Weights of a small GPT-style language model, trained from scratch on English Wikipedia.
Size: 15 layers, width 192, MLP 384 SwiGLU, vocabulary 8192, 8.69M parameters.
Each number is 128 + 32 x the weight over its row's rms, rounded and kept within 0 to 255. Layers, rows and columns count from 0. Numbers have three digits each. The size before them is the row's rms in percent of the matrix's.

# layer 12 MLP gate, 384x192, rms 0.0854, rows 145-193, columns 0-95
108:109139184094091180100087094091082168131163084150091132080121141093126099130171113153141128122159118130139193195172128144141090148074173122141143118093066155162116170148092102149139126086097123144113114116144078135080153075156074151170154128099173139122108115116113187124103104137121098168
098:159124141072128110124125094111170151097081125118188124159112119113167136126113106155148200148115177127147120102179150128094157091069127072076134093112154085133099121122112155110179090167150087130131103136140182098154102086082134118079065126138152115111147134176131159116160112107103181190
098:073137087078099159188111111101085144117149069127137183150138090130159150163173165159164087119235122174157118055100170084120141093088122137147125094146137137099134146128065194116157136114174115127157135123139112126130095174150132131042105115139166134128130195076067100107154135061115141173
102:126104091127113088159151144108104184117174090158139151095138162136153138108130139165097127161120146111140220121112163159096068125156052097057156150138109104147133149105122098118113086117156105162115155119147116063101130181114097126139145134103079154141123109168124143122170110160133165157
094:175144128104043135155114095158116085129138096109137163150135069144180137198151116110121135153091133085149128065145157181106168078175096144148149120151074128141152122079109070091139074106089079133117188126119108142174083189167129135111112121167086102120093142115132181079109106081129073189
101:129134120156141114176131090074156180113149140168130144106155099119129132041049076140119112085100159148112175144149131131150192071129078145127139174163107141113155119073141173134167171120111128196071201157143083144115137082132113100111148137166156088143055155155150149143151113133147181120
101:059154076125167145104107147079121135119126114111032077100073129193134092188142179142083097080096144171108156090114128163091133109117122130122128104090176131161169165134176171090141109123161110192098095119112130179143158127130219110130155142105110075071088106088161150112133141162181084165
102:102139132102163093147070134151102143193159103122143095157100113127126178089139126108116127128082113190153154197089149176089165113097117107102146163150111145163161117142155166095183117174135112140168045160136119145114104124129108122150111166142151147124120101095093193115133098116129023110
109:168089165177107097135174107116144140139120125097128124104169108123130117156110118149153137095164136124124103106100129210141095156134132072140138153138086123167114119086110205091182140152136139108184141138132118067100105151102174159100096187183096140144101174181142099098123125079167105126
096:142171111151180098103118133143121094124139161135086175053114149155177066151138122080137109154166137139121083176167172146144094139098094159105177081118158129126098178138077063101108123130137079095147083098090067120151086118178104101127187122151113134078164136137177145078119121150099175096
100:159123075166108119166104094113156144123163088141117158138134115106192098100091158078101132157134136137173153128100183155147135108080155100116153171106111111153133168114131161094085127090118100128105110078105114126144079154138119113096185125115164120152168129154103110107105065089150094140
098:145202183168088131095128177133122172099085185140198137124140120137131159140137186103186110105067071085156097123097150145141159117109138136130174166102127139148118139110141146128179120163090118228159151142132082142126135139140167157174172190088134133153157145106142176118126117090134108104
104:114151125187120155090131141106078119180178099175162084157139106198119116140121123129133129113115120123128066169102090109099130134208152188148117161142181104109066078102090131104146064127116124118084115116109109135089145126099102142101113119144102081100155149143141058191103137193132166131
098:076171142120154150128133091139071132082107080126194096134065149144140163122150082138115120097097115106167079151099117050062181089117098101103111175115076078146113128131061117135111122076158100109168117061128099113158079124140164128174059200125114134123105148099134175132084105099128143087
099:138157153105128105114148098095046165118076124150194166143114156067132118113087147103137143071087167120103096162159182124141100123127124106077109111160136162124137131163098116118092131133087182077152154085145169175120098107072146113126152182087150141173142174126052180129157157131125108162
095:124119125063148092146113145145168131110082056125192110192051131095121126043147150134137138118138113152190158120116140132106145169122108177096188096157154132082145195140117107114126122135117147147118126114143139114100145176112151157139141127130094179120143132094156148102067049105096169116
099:107149164138134127148154123120143159090114129128087140130117129150102139196119110087074132148133143182101172115097167177107119123163108152121110118174127161158213136194133162126115174118152106126123152134125155086150134145080169161086149209167153132112147209116177130135133111122114182176
099:173176160148109152115140082123130129114110076163182141118126125141107087174110160095135092150078179072157170129154131071060165182099150126106096112145145129159056106154135150122117092098091139131127117199165163174083112117063122130111147150179089155078140078112135137058098146126124217090
106:146122133098152110074142173126108190097147126055134069075129149105144147108128039114133137122130127200173137128070098052132095141077154148102095159176141088094128091102093129107155085154106063139118162138181127117156112126116063135182150153136152154145128104099113098084129174069164142144
101:096207165177146155136086147133192134144128133176126123150116121153113148127135124104078163125140150153134144129181091178124109115170075115157160072135118192122164114163065146102229102151071175170110129105125134135105119126091166116184116094109099127124129134090104122130109156103079083125
105:142098116153137118122180098172120168128165120114162089079161115134132148103140105092135121124184154144165164076120127164157130164139129109112112172159155125128149071081079142156104074148096107142074147088163163092107079180143146120098060125128078082201177112114108125156133159173084111145
098:116104148112127160100105182073084150177211175135156123117176118191168149190096097113089087097119144162069179109137133180139118165148080180183075101112140104169140074131103126093139135145136099123114124109138098093127074119118097147109119200135122139105153103117106175134102091166143200138
102:116099145117125137119137108138112141080097125093185072046142120108141084088115128110133153129087133137146086113153129087164141200106191127086112171159153083161181085120049070136139116132165150123099141110128114120079122147075183073103064140105099099122135122146051176178174103103123100124
093:105115129110191119203128125119068062130135106185091095126166140207103069107169084150158081108104115123084111126169152120102151081113089148155105110133142122130113125162138166110127104108124062120114152081168103079127092156103169142183157162120171174049100117048196192056130207144154147137
103:090109198105154154138111096123140134099187118182099106143071135072120125189123188091158132167125136097160132084076127142074137137132208150099110097132065135041150121116171164152151148159118109131094149117096154086157168108135125082166082147162160128133167175110114181115172172146152146147
094:130099116170122117069044114101118181146147126134104149161196097161093141128124170106165131155121122206136132109088194169146114161114049160085154144163131135160119140137174144087130115107132150152148161152151138123128115140166135120105085151089120107131097134099142124208203103155102158059
097:174146096050100162112124108142073180179173171153085172149139183118130146164108154114167157203111032140138107154138139185123062106136122107062147173116148147136130095154039105158113102164113122109112205170124127106147115202165150116137153125123144191132076145113107123119137202138110149120
101:156135092130085158110151104120120105084127076162138124151135178129077165123183146112095153165058136178130149134144124213136113141126128143161043155102109108126138155088179144188174152156156126124135086097130116138165089128117196074144082134147096086135153124094131132104108111131110164128
101:081158155147158216095195140079163117121134133115089140129108138205103090108145123119115144123108119139132087119132132113124115075119094153201165156137144163068162167115098089142119147176140107143108117078123097167190132110079143114157172140153108084088148144091144108143118115099128101126
102:103121140081145073117138152109090123096117059186136158165100179130123124118087101091185125126111196178092153154135160152064112117092150167082115146144117100097101163161129132069123076097118148141149124120094084123110075154114232165102142063128097139132137127197104113098085166099107136068
098:149147145172127132134101096140092134157156106131128087098186148141185134096168088168145108122134113132125149115154084183101139114174143162104148089165159181163094154070139169153139110155148077116135145088136076160105129113138135158118197139140138087138155167091125071081107131153156185175
101:148113164136115135170172083129186215115134121156117103125097175171169141081100157151103122152110110129080153076103133107096115123104162164091137144123124123075128130138157105109150109180077128146122079107149108140075100123187087035060176177053146085126090133131140150115131095216122122138
107:137111096102148144119082110128123113170091107140112101133062123144121094109098124134142095147164092180100126088070131171156124149177124126097099112164127113127140065065042157155171131176120120137048115089115137159131126155165085051144147113182088123050121169157171099115173131190084175124
098:096166148119101159151152096164107139141120147128104069120130167171158092146116117127119079136094133144128183184107085121181182109122099103148153144123096130066178163095122087094152146103147132153150129130082111069151113119087176109173108148075062114140099148122152126160111106139119187143
099:122102132198063108111135101079054139123069218174083130087114135108095136135144211106119124158159068140107146102148101146156131123128137129110084146110113109127096070166173103137141109158127132066119101116097187093084123075120111121117124148131135125092122103121096160119142124151168191182
103:121092147153148161139176127114099156094112122152152145107162139143145122132160157168135122167046071184176125127118132099153124173149144143167172102060147132125075173173073165099154110092170099167172123064096106127110161154069092099137097097093109158099098146037156122168172185073121100123
103:090131072113084138170134117178141111138099139122175085067165126156156095157139176133176112086098124156173099148177183189121096173095115114139132187062112209142118128160128105141155123081120124101124173071118128126159075178115158146106137143115122127118108151173167172093091148041101165169
099:152076106157128147141139152196140173143165109104072135064145158168107127054102136119099097121103120121167093141137120182134147094110105165090192111145166138069155113091138142128140160102175181105110116141131100133095084088174097119145054161113168112123112107095120171118106225128089140106
103:156151099169095145084136136148092095119164138064107113136158135121112146144058110144123094108092120074090115086166079070187144126165139041140098134103166138102162163144120089136151126151153108092112177125160129130123135179173131061124134138135121117089122143138121124168133127096057140158
097:122152138176144096157128128130087137136163075104090120097170156116102203118132124133122100145146142182161111144155146135109105114137123090104099139186098085173196191111152166098153151151077161142106188136099085071104115084116117099112141124166197102117124133098161196140148155086094177128
095:116124118136160113174114139172136146131126150157125155181122079131183144118187117093121185163168107073134155158138111202151097070189083150098134128105092119203140148117132138140115152147091148089103138097153085081141142157101075113124136151125129081109094160181142150188143113157103147095
102:096165087108147119139085107138109092139108141073078157073104166162136145136126149081137131172117163150131062116133123115094069137164144225109119150152114139129158120101136152109145122126101135105076159154180067166164092127080153140129102143092110141119130153150107122139103135108205177146
102:172146078146163090132116121119112180180179108161120166132063136115099113093144155141170139127109171110105138080156129121165114169161129103113118087159172165129204132129065107125168143055104148111181114161124173139095159100117087102073104137131159083119150103123119106205134112121093118153
100:093148167128115147121116126147139127156076086133118102098198111122128170169111096136161081094190140066086110143119133120142118089120103140085120130121154160175159108191150192150144130124154091121043150090083161158118128118166206122096139150122136056104137079130163212106130150170131109121
103:211230141112096129127128116194088181132170093117114073071101151157137150082112096120127113099138110165119107124110195154145132115148126161096175106086060102111155084116131142170152070168075101145162108162078160211140084178108071115128143186181150179101130102105103194119141166135127101112
098:148116153070117134150121138124113116098205145098153108046106075127107146147146084122165093089156153129142092183134134082100128116180078154118121148156128107190138122152162133165126097155103156117081100074097118110087152180164188145108113176112110132173105181133105183109147111101116118098
098:153155117087083140089165109137157141120102130130122110111140123131147109160080112085097155169092156146125066132111116107121154135141147098158078167108170106159127173115148085046096122142132144123120123093127129097104124124130136104141164173054174068082136101112136130085152111183161140119
101:100132097151168131090154073139091147117112096154167103146130137170136129119090109070168097108124106111121055193159136086135177090122141150177117140123096098118191112138141106118124128173090085132174141127145078082117099104108061085091162202147163176163166095082145147112101102154147109095
098:125119157140142120183144092133109090134131061084067101152130113184153112138121113104123128110136096205122105109095099060128101057104094097100127129108091088105101132141155163091132113134175078138112062119108131083108098148110133116133155156128159091173199179145165157134108095146076138155
# layer 12 MLP up, 384x192, rms 0.0914, rows 145-192, columns 0-95
099:170129173112104107160093147154103140106056140155114084155122164113144086133124148129169128181149149136080183076093130200113146178191160117132175089113170176113074133126142124153125097129126110125084112123163104127132130117174097166103129131096102138118082109063115114096122162183163132129
097:124138121110157145135018108168174137127170175186118105132156100156148114173102117073141151169123090076089130137119069086173122138162143105122081169146150088116116079133152193138155188114141106184108100148158142106164158111114118144155130119098143177100157099103111102172127178163108157107
104:158154169131154180121073175096097115147146134144135085117134105079090105155063169143171150120135146184122142127118149160108106144137070192081117124117116129158053154114116129099109115085147075134153152105169070149124131133133068136091102087093142101137186135116095102070146139173140139094
108:123159108061185061161111112140035107124131151128103106156140096102096094163113149104104126131130165099203169148126140119161137123158185129157127105124140084126125114102184066106115225133135103106173171169100112145145097152132134121188116122080048078167109086120102093143090159109135158121
097:141137141109140163146106112131088097189188117157096159168171104147139126165099142109063089170054160147104117114141102108150121121122187131122125111144157134137132138141127179114214161149157152161121133094130074137125101090126162115096135087141118097152157131129149109174156194146130163053
102:111155119169167156169093133175177114109088190181122154133154176100116176145153130110142164115171135179125074100116164135193132148168217088116174158187126151150110165176177101160166104151135148142165082104068115094179097066083156059096148114109098141108107132164113119150155032109088109118
094:066113159178154165131207109132169165142167140118119122160180142152185135111154073062189128153134075092155101123164112124155139162107078145151143123136083113105138140156147147130157107122100115112120160140154118100153138174142151142079120098063095109203140122155114155144120148063105177177
101:100140118113135117188120147163134117121106110135103130135131117072168151104149075160125105184134099084119089131117104155114071089125117118130107137114147151121088084080145187103158117171173142159193155114084148128135151122089102089165121174096194148121172121158173200143100127134123114081
104:141113180103161117155137180148140101149172120068106190101159118123119086183084188193157116113120107127136078137099117125138059087151118129126092163123143091185124112149125141132118165139175082116173169128096132106133162124168106139104136156120079137136125163162072128155093119102044145112
093:137170122162130103078171151162090059107164101137100116051144056140062149128109155111141097136141138150137111113109133094081101128161121140104186198174152154133126133161110106176092107175107098107130155158110170075122102171169167104194125139132101168112039112089108183185099126150136172152
106:092130120156120085199154113090144118126073155089095111146127117118102126092112075111158177120129134137211093117175119118101091093099125127114120144119159090085188119117137052131127158114153135153154136124124149078108126170151113084164105160096157115137047157150151154161113170133085090137
098:117124155169103160171115113134110197118076120124172122107139086137157091191108165146097198139170122149132175102147124111146176103119122081107165104096100113151127217097121128134124132105138175117181126080125189127113169159120187163078134119122115146195095076118173150105128083089148129181
109:116135172100105127137175101187143104100162124101076099098148116126120111158130108103158110130142116163111159121166181099138108119108148148127107145198217128087075137167141131195085172133129111099159144136174119210102150169154145146133096075147093095141125156096157124132133123115135184107
093:155235085175107123151184106097140131093134119129114115133123103075146100144133159087125151094099140133124101195079126092198144179174120097129130192106101173111140110122101155106138142129143135090137044171131162103169157087135091166197061127107108172079125091089114089169144111170110139102
099:145130152117139108143120102098098175142168077172155088105096156075111118122093128128184123075160137078144143125154116086111135152096185173084158101092089135133078143165116201072139150134096177085140077102103111120072135057138105114104163160191075129131131122093149137159117136128134127129
092:077122096122113172104195111194144150168096070140140101105185124131121154123125127137115096131083114121139179103107134097110141159070149107116139092123128096137135091102194121178138159123091124125138110115142097143121155056176218150158203167107112090111133153102174188151109106159142131106
107:115105137179124107136096081110100136131107129154153158152115146161204111100125147132172140150114126031069100086179141121128172105161150102117105167124108116115111097140167121118171080169098093148135194118133097121126152099207086130156088168126091159103180070091120058088130124092121074134
097:097115063175172083066130100111149172155073092078151186137115112142163143136126181106159162124132094146115138114151106135178119076124148138192121118094125080114114174129114137140144140091189164130082089122114175164092166145175103115071126142140115143137105141075124163176094123056132141150
104:072120119134146123135139127132159085137129130120117135132148124161155119096101121043135118102163113089127188125121154164174093109105120168160172083137150068126070085108164126170153118122096127100118153100060135168134111120125145187157062145095118147140086145106078128134143088101135105104
105:161167196124107068133090102156110131145135123096151070100168104157196190158224133089125124056094157128156157101106091154155094149092107152165144113189126149131203143126177105136135074116125104223095140151173149140137084125127136143152121089107112077145203070081105046086092128151110154148
107:092111138170105161090121164088139119089114129128117090140144136134106150138118117161130113129146139095148125124127138128142106106149154130149047088140092106097092133118163076101152185135137200142108147095146110042113188069144086109161131071147127105112171141102140130113100121105147189124
104:105070164129133153168086152089159122135116121116132128138114111144082099137118148079165141089195118117098171081182154168151130152076115129126144112115141133145139108173102155094123147151141075094165091127146133067095102145119144120132113148160130147124127120162077189101162146106151149146
099:161131117097093155194098112127128137137142105138174126130120149135155154170165103127157131149134142090141169137165129170094173114075095131190184111103143104061136148131158133176105148110144105116145091121114161158141089138104132119167116125152070169154095118132182130102108070168117113147
094:113161117158154093122066138156064089151100177136103085105155110132135157177139106077141103131146169068141150115119081103143113137120119118111138156170113076113063155166070157100099167110146107131117145064143112087178120099098153070093162139131129118133109099113092130097149128195174124134
097:113112130137060139155162125111148159078126090139152096099115099116125098117145159107135106192133119101153130139143082132119169110109095076145121102191114156152076125117160157089115124122151161069131071111162164156098161132128177144080119139033134105103123140137071179093104123170152142167
098:122101139124109120150128143130150088114137172168155159200121123182140097158080181128206116166096170136102139101140113158133121200042105155175119117094152148188119151117145117111153129100122094101126109164075120117123130128138085137110129169119141124115103093097108139145119143171110145136
101:112148063054129164100137147120143150174174217169136112082139114110137139156115149168052129162151163077146138129086067167087168152140158121121111213117137136159156133141133168143098152143202167144116150144098186095160160164099092115096124155082175094092092113159129110117055117143119148120
098:084162141114074129087176081153116136125132158160146151115083117117124150128087059164123100147186168067106171141165098140098120082105115189148140127141121137127119125149087131140139154080089098086096140148132138107122134157139198139103153104106134153062074147119086177156101111154185117130
104:160115149123101057144168125139098105074109209112119089150177123025138086103137146127103105126170155126122083164127102152098158157127112121117122172105180071156163161115124120169130119092117125126128129165117158096097169142081063141151158091042137125131175109194164069114090172159136149076
095:065106109153113180158153096127112144124114124087153115129126077159152125082119119133127059134079155123163145128134177151133163092171082139107104089059159158191124076115111165156175155121102098142175078111124172127104096077177070130123132201136106086128124180111132126127123141091120158092
100:117096203071132149118096103093169187121156125131159202129147087165139106143143129085148166165098118156148108084165149083120150108094146145101166168141036082157121151133122075082137151131197122098133151110124149130115103122122087121151054152170171164113102134139070136128110049159078068129
095:119138055136148125112076129136104077127077188132124130129169063094095120168113108113103134150139081101099189121132153137128131102143114149230186164073150163153070158158076093102113100101119130127148142117087159106142165095059167157185095024172117110111143104102089146206169143077116083125
108:120147075075172102053163133145159157127115083173087097151091116111101154130136143112111098152117138135178119070123112154122151145244160154141130139137084137108096092103114170095153113142138197095106171087117189143153138159140108069217126077105151064161172110114137119138106155124090095110
097:105163098112152132133110093113101145101082165148131104061157127127137123098137140141171017137203188162165073120047059133102161109100172124121122127106129094152108161092097109129109056115128091090155106104109149133094145121105174118125119101070087143093126160101063077126101104157115184160
107:150126188076132147084063117133110092081121130097166111072145208136135177121123094108144107062123161086170097109146134131178164113161139136201149122155098153082063126084141173127119154095110120127157241104115140186129120151127156184112143130070103086145089091136156156078144117146109130097
100:131115151111125111049103068168088106141094165089094107119202102176080101094128162195131114145067116158147197123107128154091138111124111081107122172123174090137125160171097123163118115172136128162153110084098171124129137123141180142138157153105074154149128088099112146142137112083102166104
108:127133163150107045132112059164110146116149129201050080100124113120150105209155132081113128132141076144116160143099085155063139131132135185106133116123129121101134080105116167143122137097141106154176138117092198143125156141106129118168134160124159157136127119207094043186179126116122104138
100:129111149163175096143112132164153113117166130167095107101141173153094154148114159111140141163111121129151109150126192180122123166116075165113101128163080139125102109098130101183064165101129194089092108156123105057062065112144127102151076127092150097174216152138104160162137089092071139138
096:135090146147138132183150146157127176115156080109112100079158107190054110111137127170129131077128111153105117076110118174067130163128186117130139149164170084077138140099182092132106127176113120099108146154231142134108102138123099115136111083099169107152173070166059168132155117142104180115
104:158110140128090077147069141131112168163095149079142090138121106092164144043171155164148130135101098129086119189162145121176103117124111074147128132079121135081187204181119077159164157111162125163151198150118092106093134126152125077119131084090113129131126114188120124145128111156164153098
097:050144165147183190150125167159160128184127130136134106129130134098189116087112140119072050130091086107154097137127068115119071120141152153162132065147130097070161081166090129072142173110173107081078136106182168189126150133108104181127183209133099097104154149164156132093140152124092125113
102:105108207132118097104149112108084151131172139163113163117136134117098140152186119147089126152149129152212129123117116132120072119138145107147155058110108110167112163135111151109114093153122127130152093112122107141129137189124154099136110130137126176121111103186124089127113132144070137191
110:088098140130112178168121140124111144064058192166202131107085087139134123077061104100121056141139119160094145095158186146120094146188136133140111224111123162101072166115202123093117124107142134097122143088134098102171081171166143077118092067126168054118138159115109099143138169090144097137
093:151076108103077182159148202105100157121126101116132085131130099148110164170175152158114159124103151128150062128134116122121154122111117157180145114106118097091149162115121119229178157173155154114111157119115128109070097112130113104179112124106145080106079139124130127092188163141132087127
101:151068085115162087090107152114152082159129135159095124124022141110117093137126137125126167168104093169183115110072098164144102145108075140117102121131133137093158124139185111119089098153124143189118154247141099120138157131097179113142164089141139094157170109117162120137093145096130083171
100:161171066175185164182131099150075171132127151159156151146109169180138079121106162119095131131157115093124127136119133135132113075167114094148102142090131115154139103128183139110176186175119153093142111151151142188140105122141059109093081166146170115142117150119095138114137094062102118160
087:138106135104194122140139095155107105171096167094116091220147123134134132136095133133104131136127133134094174089110100125115171155098164083053136140168098144119089148162156198138167117161092117161149091162122138126161123196130134219152070062144140160204108064121027132153109134111098147105
093:131129112091120104128117126115208084105103127164122150151119115074114113174163120076100152126154131108051123122099108128111077152154133136125157155106164178145065153122089198092136165083172159124076086119102139157080068141142182136171167147149191082146141151176107141131109128120165025166
# layer 12 MLP down (transposed), 384x192, rms 0.0595, rows 145-192, columns 0-95
101:093130149142116119141133132112159209136191190106132090024161095132090122159118121148142128133165117124135153168120136145111165076131097137149125121155185130132060163108164131083108129101197183106102115209194143137101146129165138155174184191139149209103116139136155120080093141155123102143
105:069146097152116112108181162141104153143100161093191111180098140117129140097125118105135159124191159136113059121101098146130096139164113156130158145076168114227159149131103189134139084179169124079128160089106125148136089161213112103124160129126127111131060137116134141132154098079175101085
100:112128114112080085144106121175111112129125139144085056098134188106147083102184165143117098135111088105200091119155112191130183141054093094119130091069093142054154117156165124154136110095139129083077171107151116077137133152105143154113130075242111145104125108094115157168094112108116119094
099:157141145122153120107116151167101190150129121097127140188126121126106143117166168160136144121107108133161104099117079159076206139106195141109168148138170107163107106167096111198162171110088109129058095141120082176098077137086098138128105102144128108043083128106128145186107160158129095132
104:122108143126104090091181087163187144136099110127113061124113151033094135113148174144128122077169155115119113142060126083132153135105177137149131135143120073096150153186121134066108127113153088120128124137114114085171144136115163112167128112143131182099131102044114184058142079148117163148
096:167151142114149063173117148107156159176162161100116084163106032093112178130095168086140109142078127145101191209120139121133074148160106136059089155140159125096165165088163109154117110132185138133205114080113140126116163109123121170121212111114095099133140086097118112144124132101153124157
097:162193241170118123132135157172103115124112169104082166092119184095115143103159176113139143120141157110147119134190076130150189149161134138096187157110121157153115098082134068156160183079145141100145170079092076074106139169200109086130147118092128124093080109143140091081128142181082126065
100:128133138135116130097184144140132115113122147086155132136099149098082140127063131068120088068118125168115197148101148066128201081115109193095144169065129103137145150162134170096044101157138089136120101146132110136106113102112164120188158148166112104104096163090088102089147120084117063120
104:188073143135117208106149082085141103132112127194144088134143172062138144120182089052170147122109095153156136120090157142156132147147175123127140160131137213134076125173179139109147126115161105135168120166112113182150102103103154175093102066164103080046077120082147142150054133196109118097
089:192133078093147119123064099099128110132124161164130123174136150098148064127114142172107130120139126135098105135051063143134101146151153135092138238141098121160065120142110111136095176058167133119128102133117148140105127104111131121082147095160103099099132174102163153121151131128089175138
104:127077108154168049130145161106152099144128087122100157103160106141115180108141160105119128150154114097130089157149054183126180135137107226124112089145067119120096147107128129161061089132153089089098146157154097036149109088134140165154131173064091059130136115096177097112140159108129132146
102:128118080121156117102120106076187094134184115113157164121127137197184192121185130117188052140107127124143110136165158140125126167167107047092129119111131130082116120096141128137140150136109140115132179087127149166133155102121094205132138105136123131099163067085124164145136101142175072154
105:106085136148155128178122136163126142164157135140110163139123115095093180109150117124050081123092115095101207147129170087097159187104120063148146127160147089069146165128112173138115134206138184166147142114144133132130138176076156136118100159155103152137130127144140017099122124170130185174
104:138142131163191158158188121108145131126116191152100190158150155151129093137179156109122120173095101140116128173125123150127131128156116104156118123169141159118136090138144119209141123156147180131070148083017069133167125110115140063116163130124098148108101078173147083152106139151133164143
098:154102132130185115139123151183119124112154150120146119148129128130172128098135087107066127130175109190091161143071161117117109148123166128080089165123159149139131095129131130131190151142150088107105113142214081140163084121196178163086122192145094091128116176112139169158147155124103087135
094:117112075089137115203076137126126132091121128159101136133109144152157153083133085080080125178074131145185071139182059128078096172097146142127157119163086164136122191096115132090097137139124136103100129130090079136111097135102137095110156145095080139174079137122065129137073144138188059106
101:112136114139146086097106148075146113119119162133131100091121172113098124078140143186222131117113099117083055163091143126120097099157154121098095146128128148116145116139055141103126110162157090135095126133127116123172158152165136138194133112115089153149105168172169138126112116069141130177
095:129176100156155118150131087116091076096090139108129141090109075121160137102096163105145112085188087153137140105125190118125136157037126116105148142168160178158215143048150131159130161144179168136151170083060183081170110154124173131111145128139096132165199092097149133160136129143122129084
098:143156103132086111181141111128134142140111142198127125099091095105135130163096112186121187136141112116101126137117091095103147151157178138174124112157107134192103195152140091107121126126158098089127145180114118129135155089146130075063138111059118156124102053175134140149093172141177074117
103:108100107112154104078099112119112146154170123073087104159085118118133087074165107123110162084132149133079127123157192074091142160192179118113165135153137126126210146126089092123129076126096162160134156127120161153125165127082128102078143102145144166125030219107183130161157153135120082185
102:117130077129107110167130146116166133108126122176130090080135141198122164159105109157122088104129067129139109067100084064136087104212114160182153136106128141140062128150183147181056103109079152128109129127109160069146107135062103128103104133114175131112114136129134132159147100143189169141
098:073123106121099102106110137132091099168094118155188149166079109121074117083170105130136152143148115113101142138151106150060069140100143095107152157120110089093148095161110134135079122146090194173103148149106104127118155109156066109106151147154109127136108121111170144161116049101104162134
102:150083152122085157152143137083157104137073120133125134122126111142136161165150150119143170146154107129071074140115118145110066056118146160105130071121127098088148096132142115113084167077183118146148114134125128098119160118130048122116189157124106118121154156081081105076145139122127112090
095:162105085110156098106145124087191135169142087120089095121072100097158144120131109168054157135150099164101087117122110151092140156133080147095066157127177136120138131118080129128139060149131121120118122141164125115114104179161174104124075073152092142078142185166141101153122117069112133118
100:122142149065159079120079123134115188151135085170068161101190149125181113139141161110095126113173174178146111199100115126088105107177135151092126134093127091064105132172111081137179103133103118140166089151143105152153142089122110126155114151127080163074111092124129162113111174132112096102
097:126160106154125182158143107064188128130183136166150139138173191117117114109090111102089106078069032123119062162104152118143123104104122128069106119086137105118158112164104170105110112113109090150150151110129173111107130145122135188161111079124096137148134112143126155159126113115123098156
101:105153116076098125108151172128127120053169165130156105134175135153099157142176150063113118230110142107129084103141136149083082196135139124126164115092124193141158155108124148186127100142074093087146121144113131119124157128120165135155097038123175088152153140150134113144149091130163167107
095:127106155120172118119089138079127078104150089102117118109115133129102152098114132094106191097192122084116135129153143134136080156147153106144169129147115137161089119140175096085088137119130109148123126147072180188148150170120142114143129093183150080157156140099157160119102165127115087157
102:122183092115134083162164183136101180189135150115093176142150168167179197149145136147184109074137140154162106143157102076124132077109123080130140095131118192112151141146098153118146055115112144153140160101116099168145102101185123165108102159161099148183098101092106132134184106142046105113
099:105129118105158146148172106036201146125117121126133135061139158109105111143077131161128133083127141194120105112117145142219105200097138137123179112090126139109100133160089099129140097128151151148090155098138122097101097148109108189168169139104148170097179160102128083114156107147113063116
098:141150139152115150161122209081137163149164128127167085127112112066124105129147204064204091165117143085089126156151136125088190180115128114105129212116164131128089105131109076136127142110126196139108117136118136132135117123096122135077142169114111196139150121166143143106094114093120192113
102:166173144140116169099167147130122211185086130255118120088144089140126129109110146156146141121154141121149148135065080157091104115097094144099178143113106084126101100131144089101117174131082125031154137131049114129069135137143109109093114183108144109120188118115124139066128105145124137180
101:122098082166150074034121148154082082071050163110186139144064163132109169114147147141177131041119162175143117104136124086163121123078132119106132147120074149156194165110159174122132165162117121139184182147121135168085134137133115148096105104070112154178121126110065112163138083192129185133
106:125191188156129125134105132086131118136132091116144187191113099136115122120120147131137101132103131200130151122129145168122187147111116144112128116080070143157186116119076106139094111147122150091107055127190168109166161144086129092084187075087085138125036150170173156133166138135140120135
103:220090113116123152154151128169120170046191108146126103156127126081126094125126092095111174069087196128114195104180174113116094110120151144095154086132156152147109119131170144106128168143139145139121117147118151118149122168072162088181110169066147161136147099140125077142120097096155144110
098:168165142102136097146127079129120109097164134116159134103139110171152170104115133081111110179140058114145097075104128117127108196137137132098066106055097116140142169100136116074046120084111097086138100170141137125078115117091080185076143113098181091150087101134138187160157106087160124081
102:108128091065185101176096157128139103158152173105144146124131177161129163055125177147102146099154147105127174156130117132114116099148113134158112126135142168166153184166076143043082140092130139090099141111154157174154135164087161091070129137155175061142105102124129134175164183082116083101
104:085146162088208093198156120145058117071121135084123169116146152147120130147110101118113183161162074103063102132112148119158164117093122124092167093107123136146156156113123159075157122085148110146144142182145112127146168109206106184126113116123118136073127122062189122109152056147108238136
098:159115149141115076122155118115124109115105090148114193149130095147089090082154121103173125154102142160175162193079146140161103077143150076102130148167060145111102120061064143101150116091113069145116151097076069139123147146141120066152093157087153089094132132101146080109127117112163156122
104:102104078120168148092144143184115095156191103066176138162155160132153127209141132116187078116129132158119136119138103162116141134142144157129111159125124200143115076069085140174093087136123152145167151100149116141143113128182179201100089106137118147114099119131137051126154118119068103212
101:122135137138104121118146124078149115057093158157101118148093132172152100148093155145153184153105156122161087130191156182192134108133106168091178202108139099078178077103166077147161174104049127110146088176135109101125117168112137085192114084101144129080125077146123120137131105147176109092
099:096117164087152112162072120119123147083140105171151115121070126125084113145161107224129214128106147145153111121152175098129122146109098140143147155206101113154162189142122178105116140147103178136175166113081116091145098130103128083075187127106175077174105104132139103109133121117217092170
097:161102124214096134164106063115084150131088111119086114139203176101090136153168160103160155107164082140177139098100105153132129103163166107133129149119128148077136113089093128088113119104142072113122133122081101130180072137145119078116107166198145096139093142122125098110152106131167089157
095:100109159131140110090095095090090123106129151136119154148106110114130098127214103128065134107105086145147105177143108129133094127100177155159090133128142209085066128100125079129085116075141133158161106173098089139196119149115100181176125127148164144144164174068074156129097137136157111117
106:183145165105107165133087081085117135087079168161090092143128176091116121123112136127075085095160124164087102157094151143155128136091112068096086117101089087104087129117131142110129119045156134121072087040187069144137142092134100112123106108106152154188095180152113126133154092146148111150
095:155172140167083084056077144135093077080133094077112178114135062094098194112076136176157162067170107125168203199142137116122088171162131118146153099083094141167104159170146156076105116097134161116144140092141119141105200131094149150157147111135129107134097091137100115105132110127067122140
100:113081126090125149134127121122125184139137156140118155168106113092154117148204155108143149121164111117111147164070103053105146132152118097107161142099109113119188143120074079140116123164177123078179172095071116161087147120094128025062139139127105155115134118161171146093167081114130101102
099:108114087117104160094179161200169119126216126173103135160064128106148088154146191182159111132102132122086091110109112130084098082147070132119172151157107115133137179086116150107126182123142136041114075067149173113087116137129132106164146079149139098141092125152096159121084092123133074134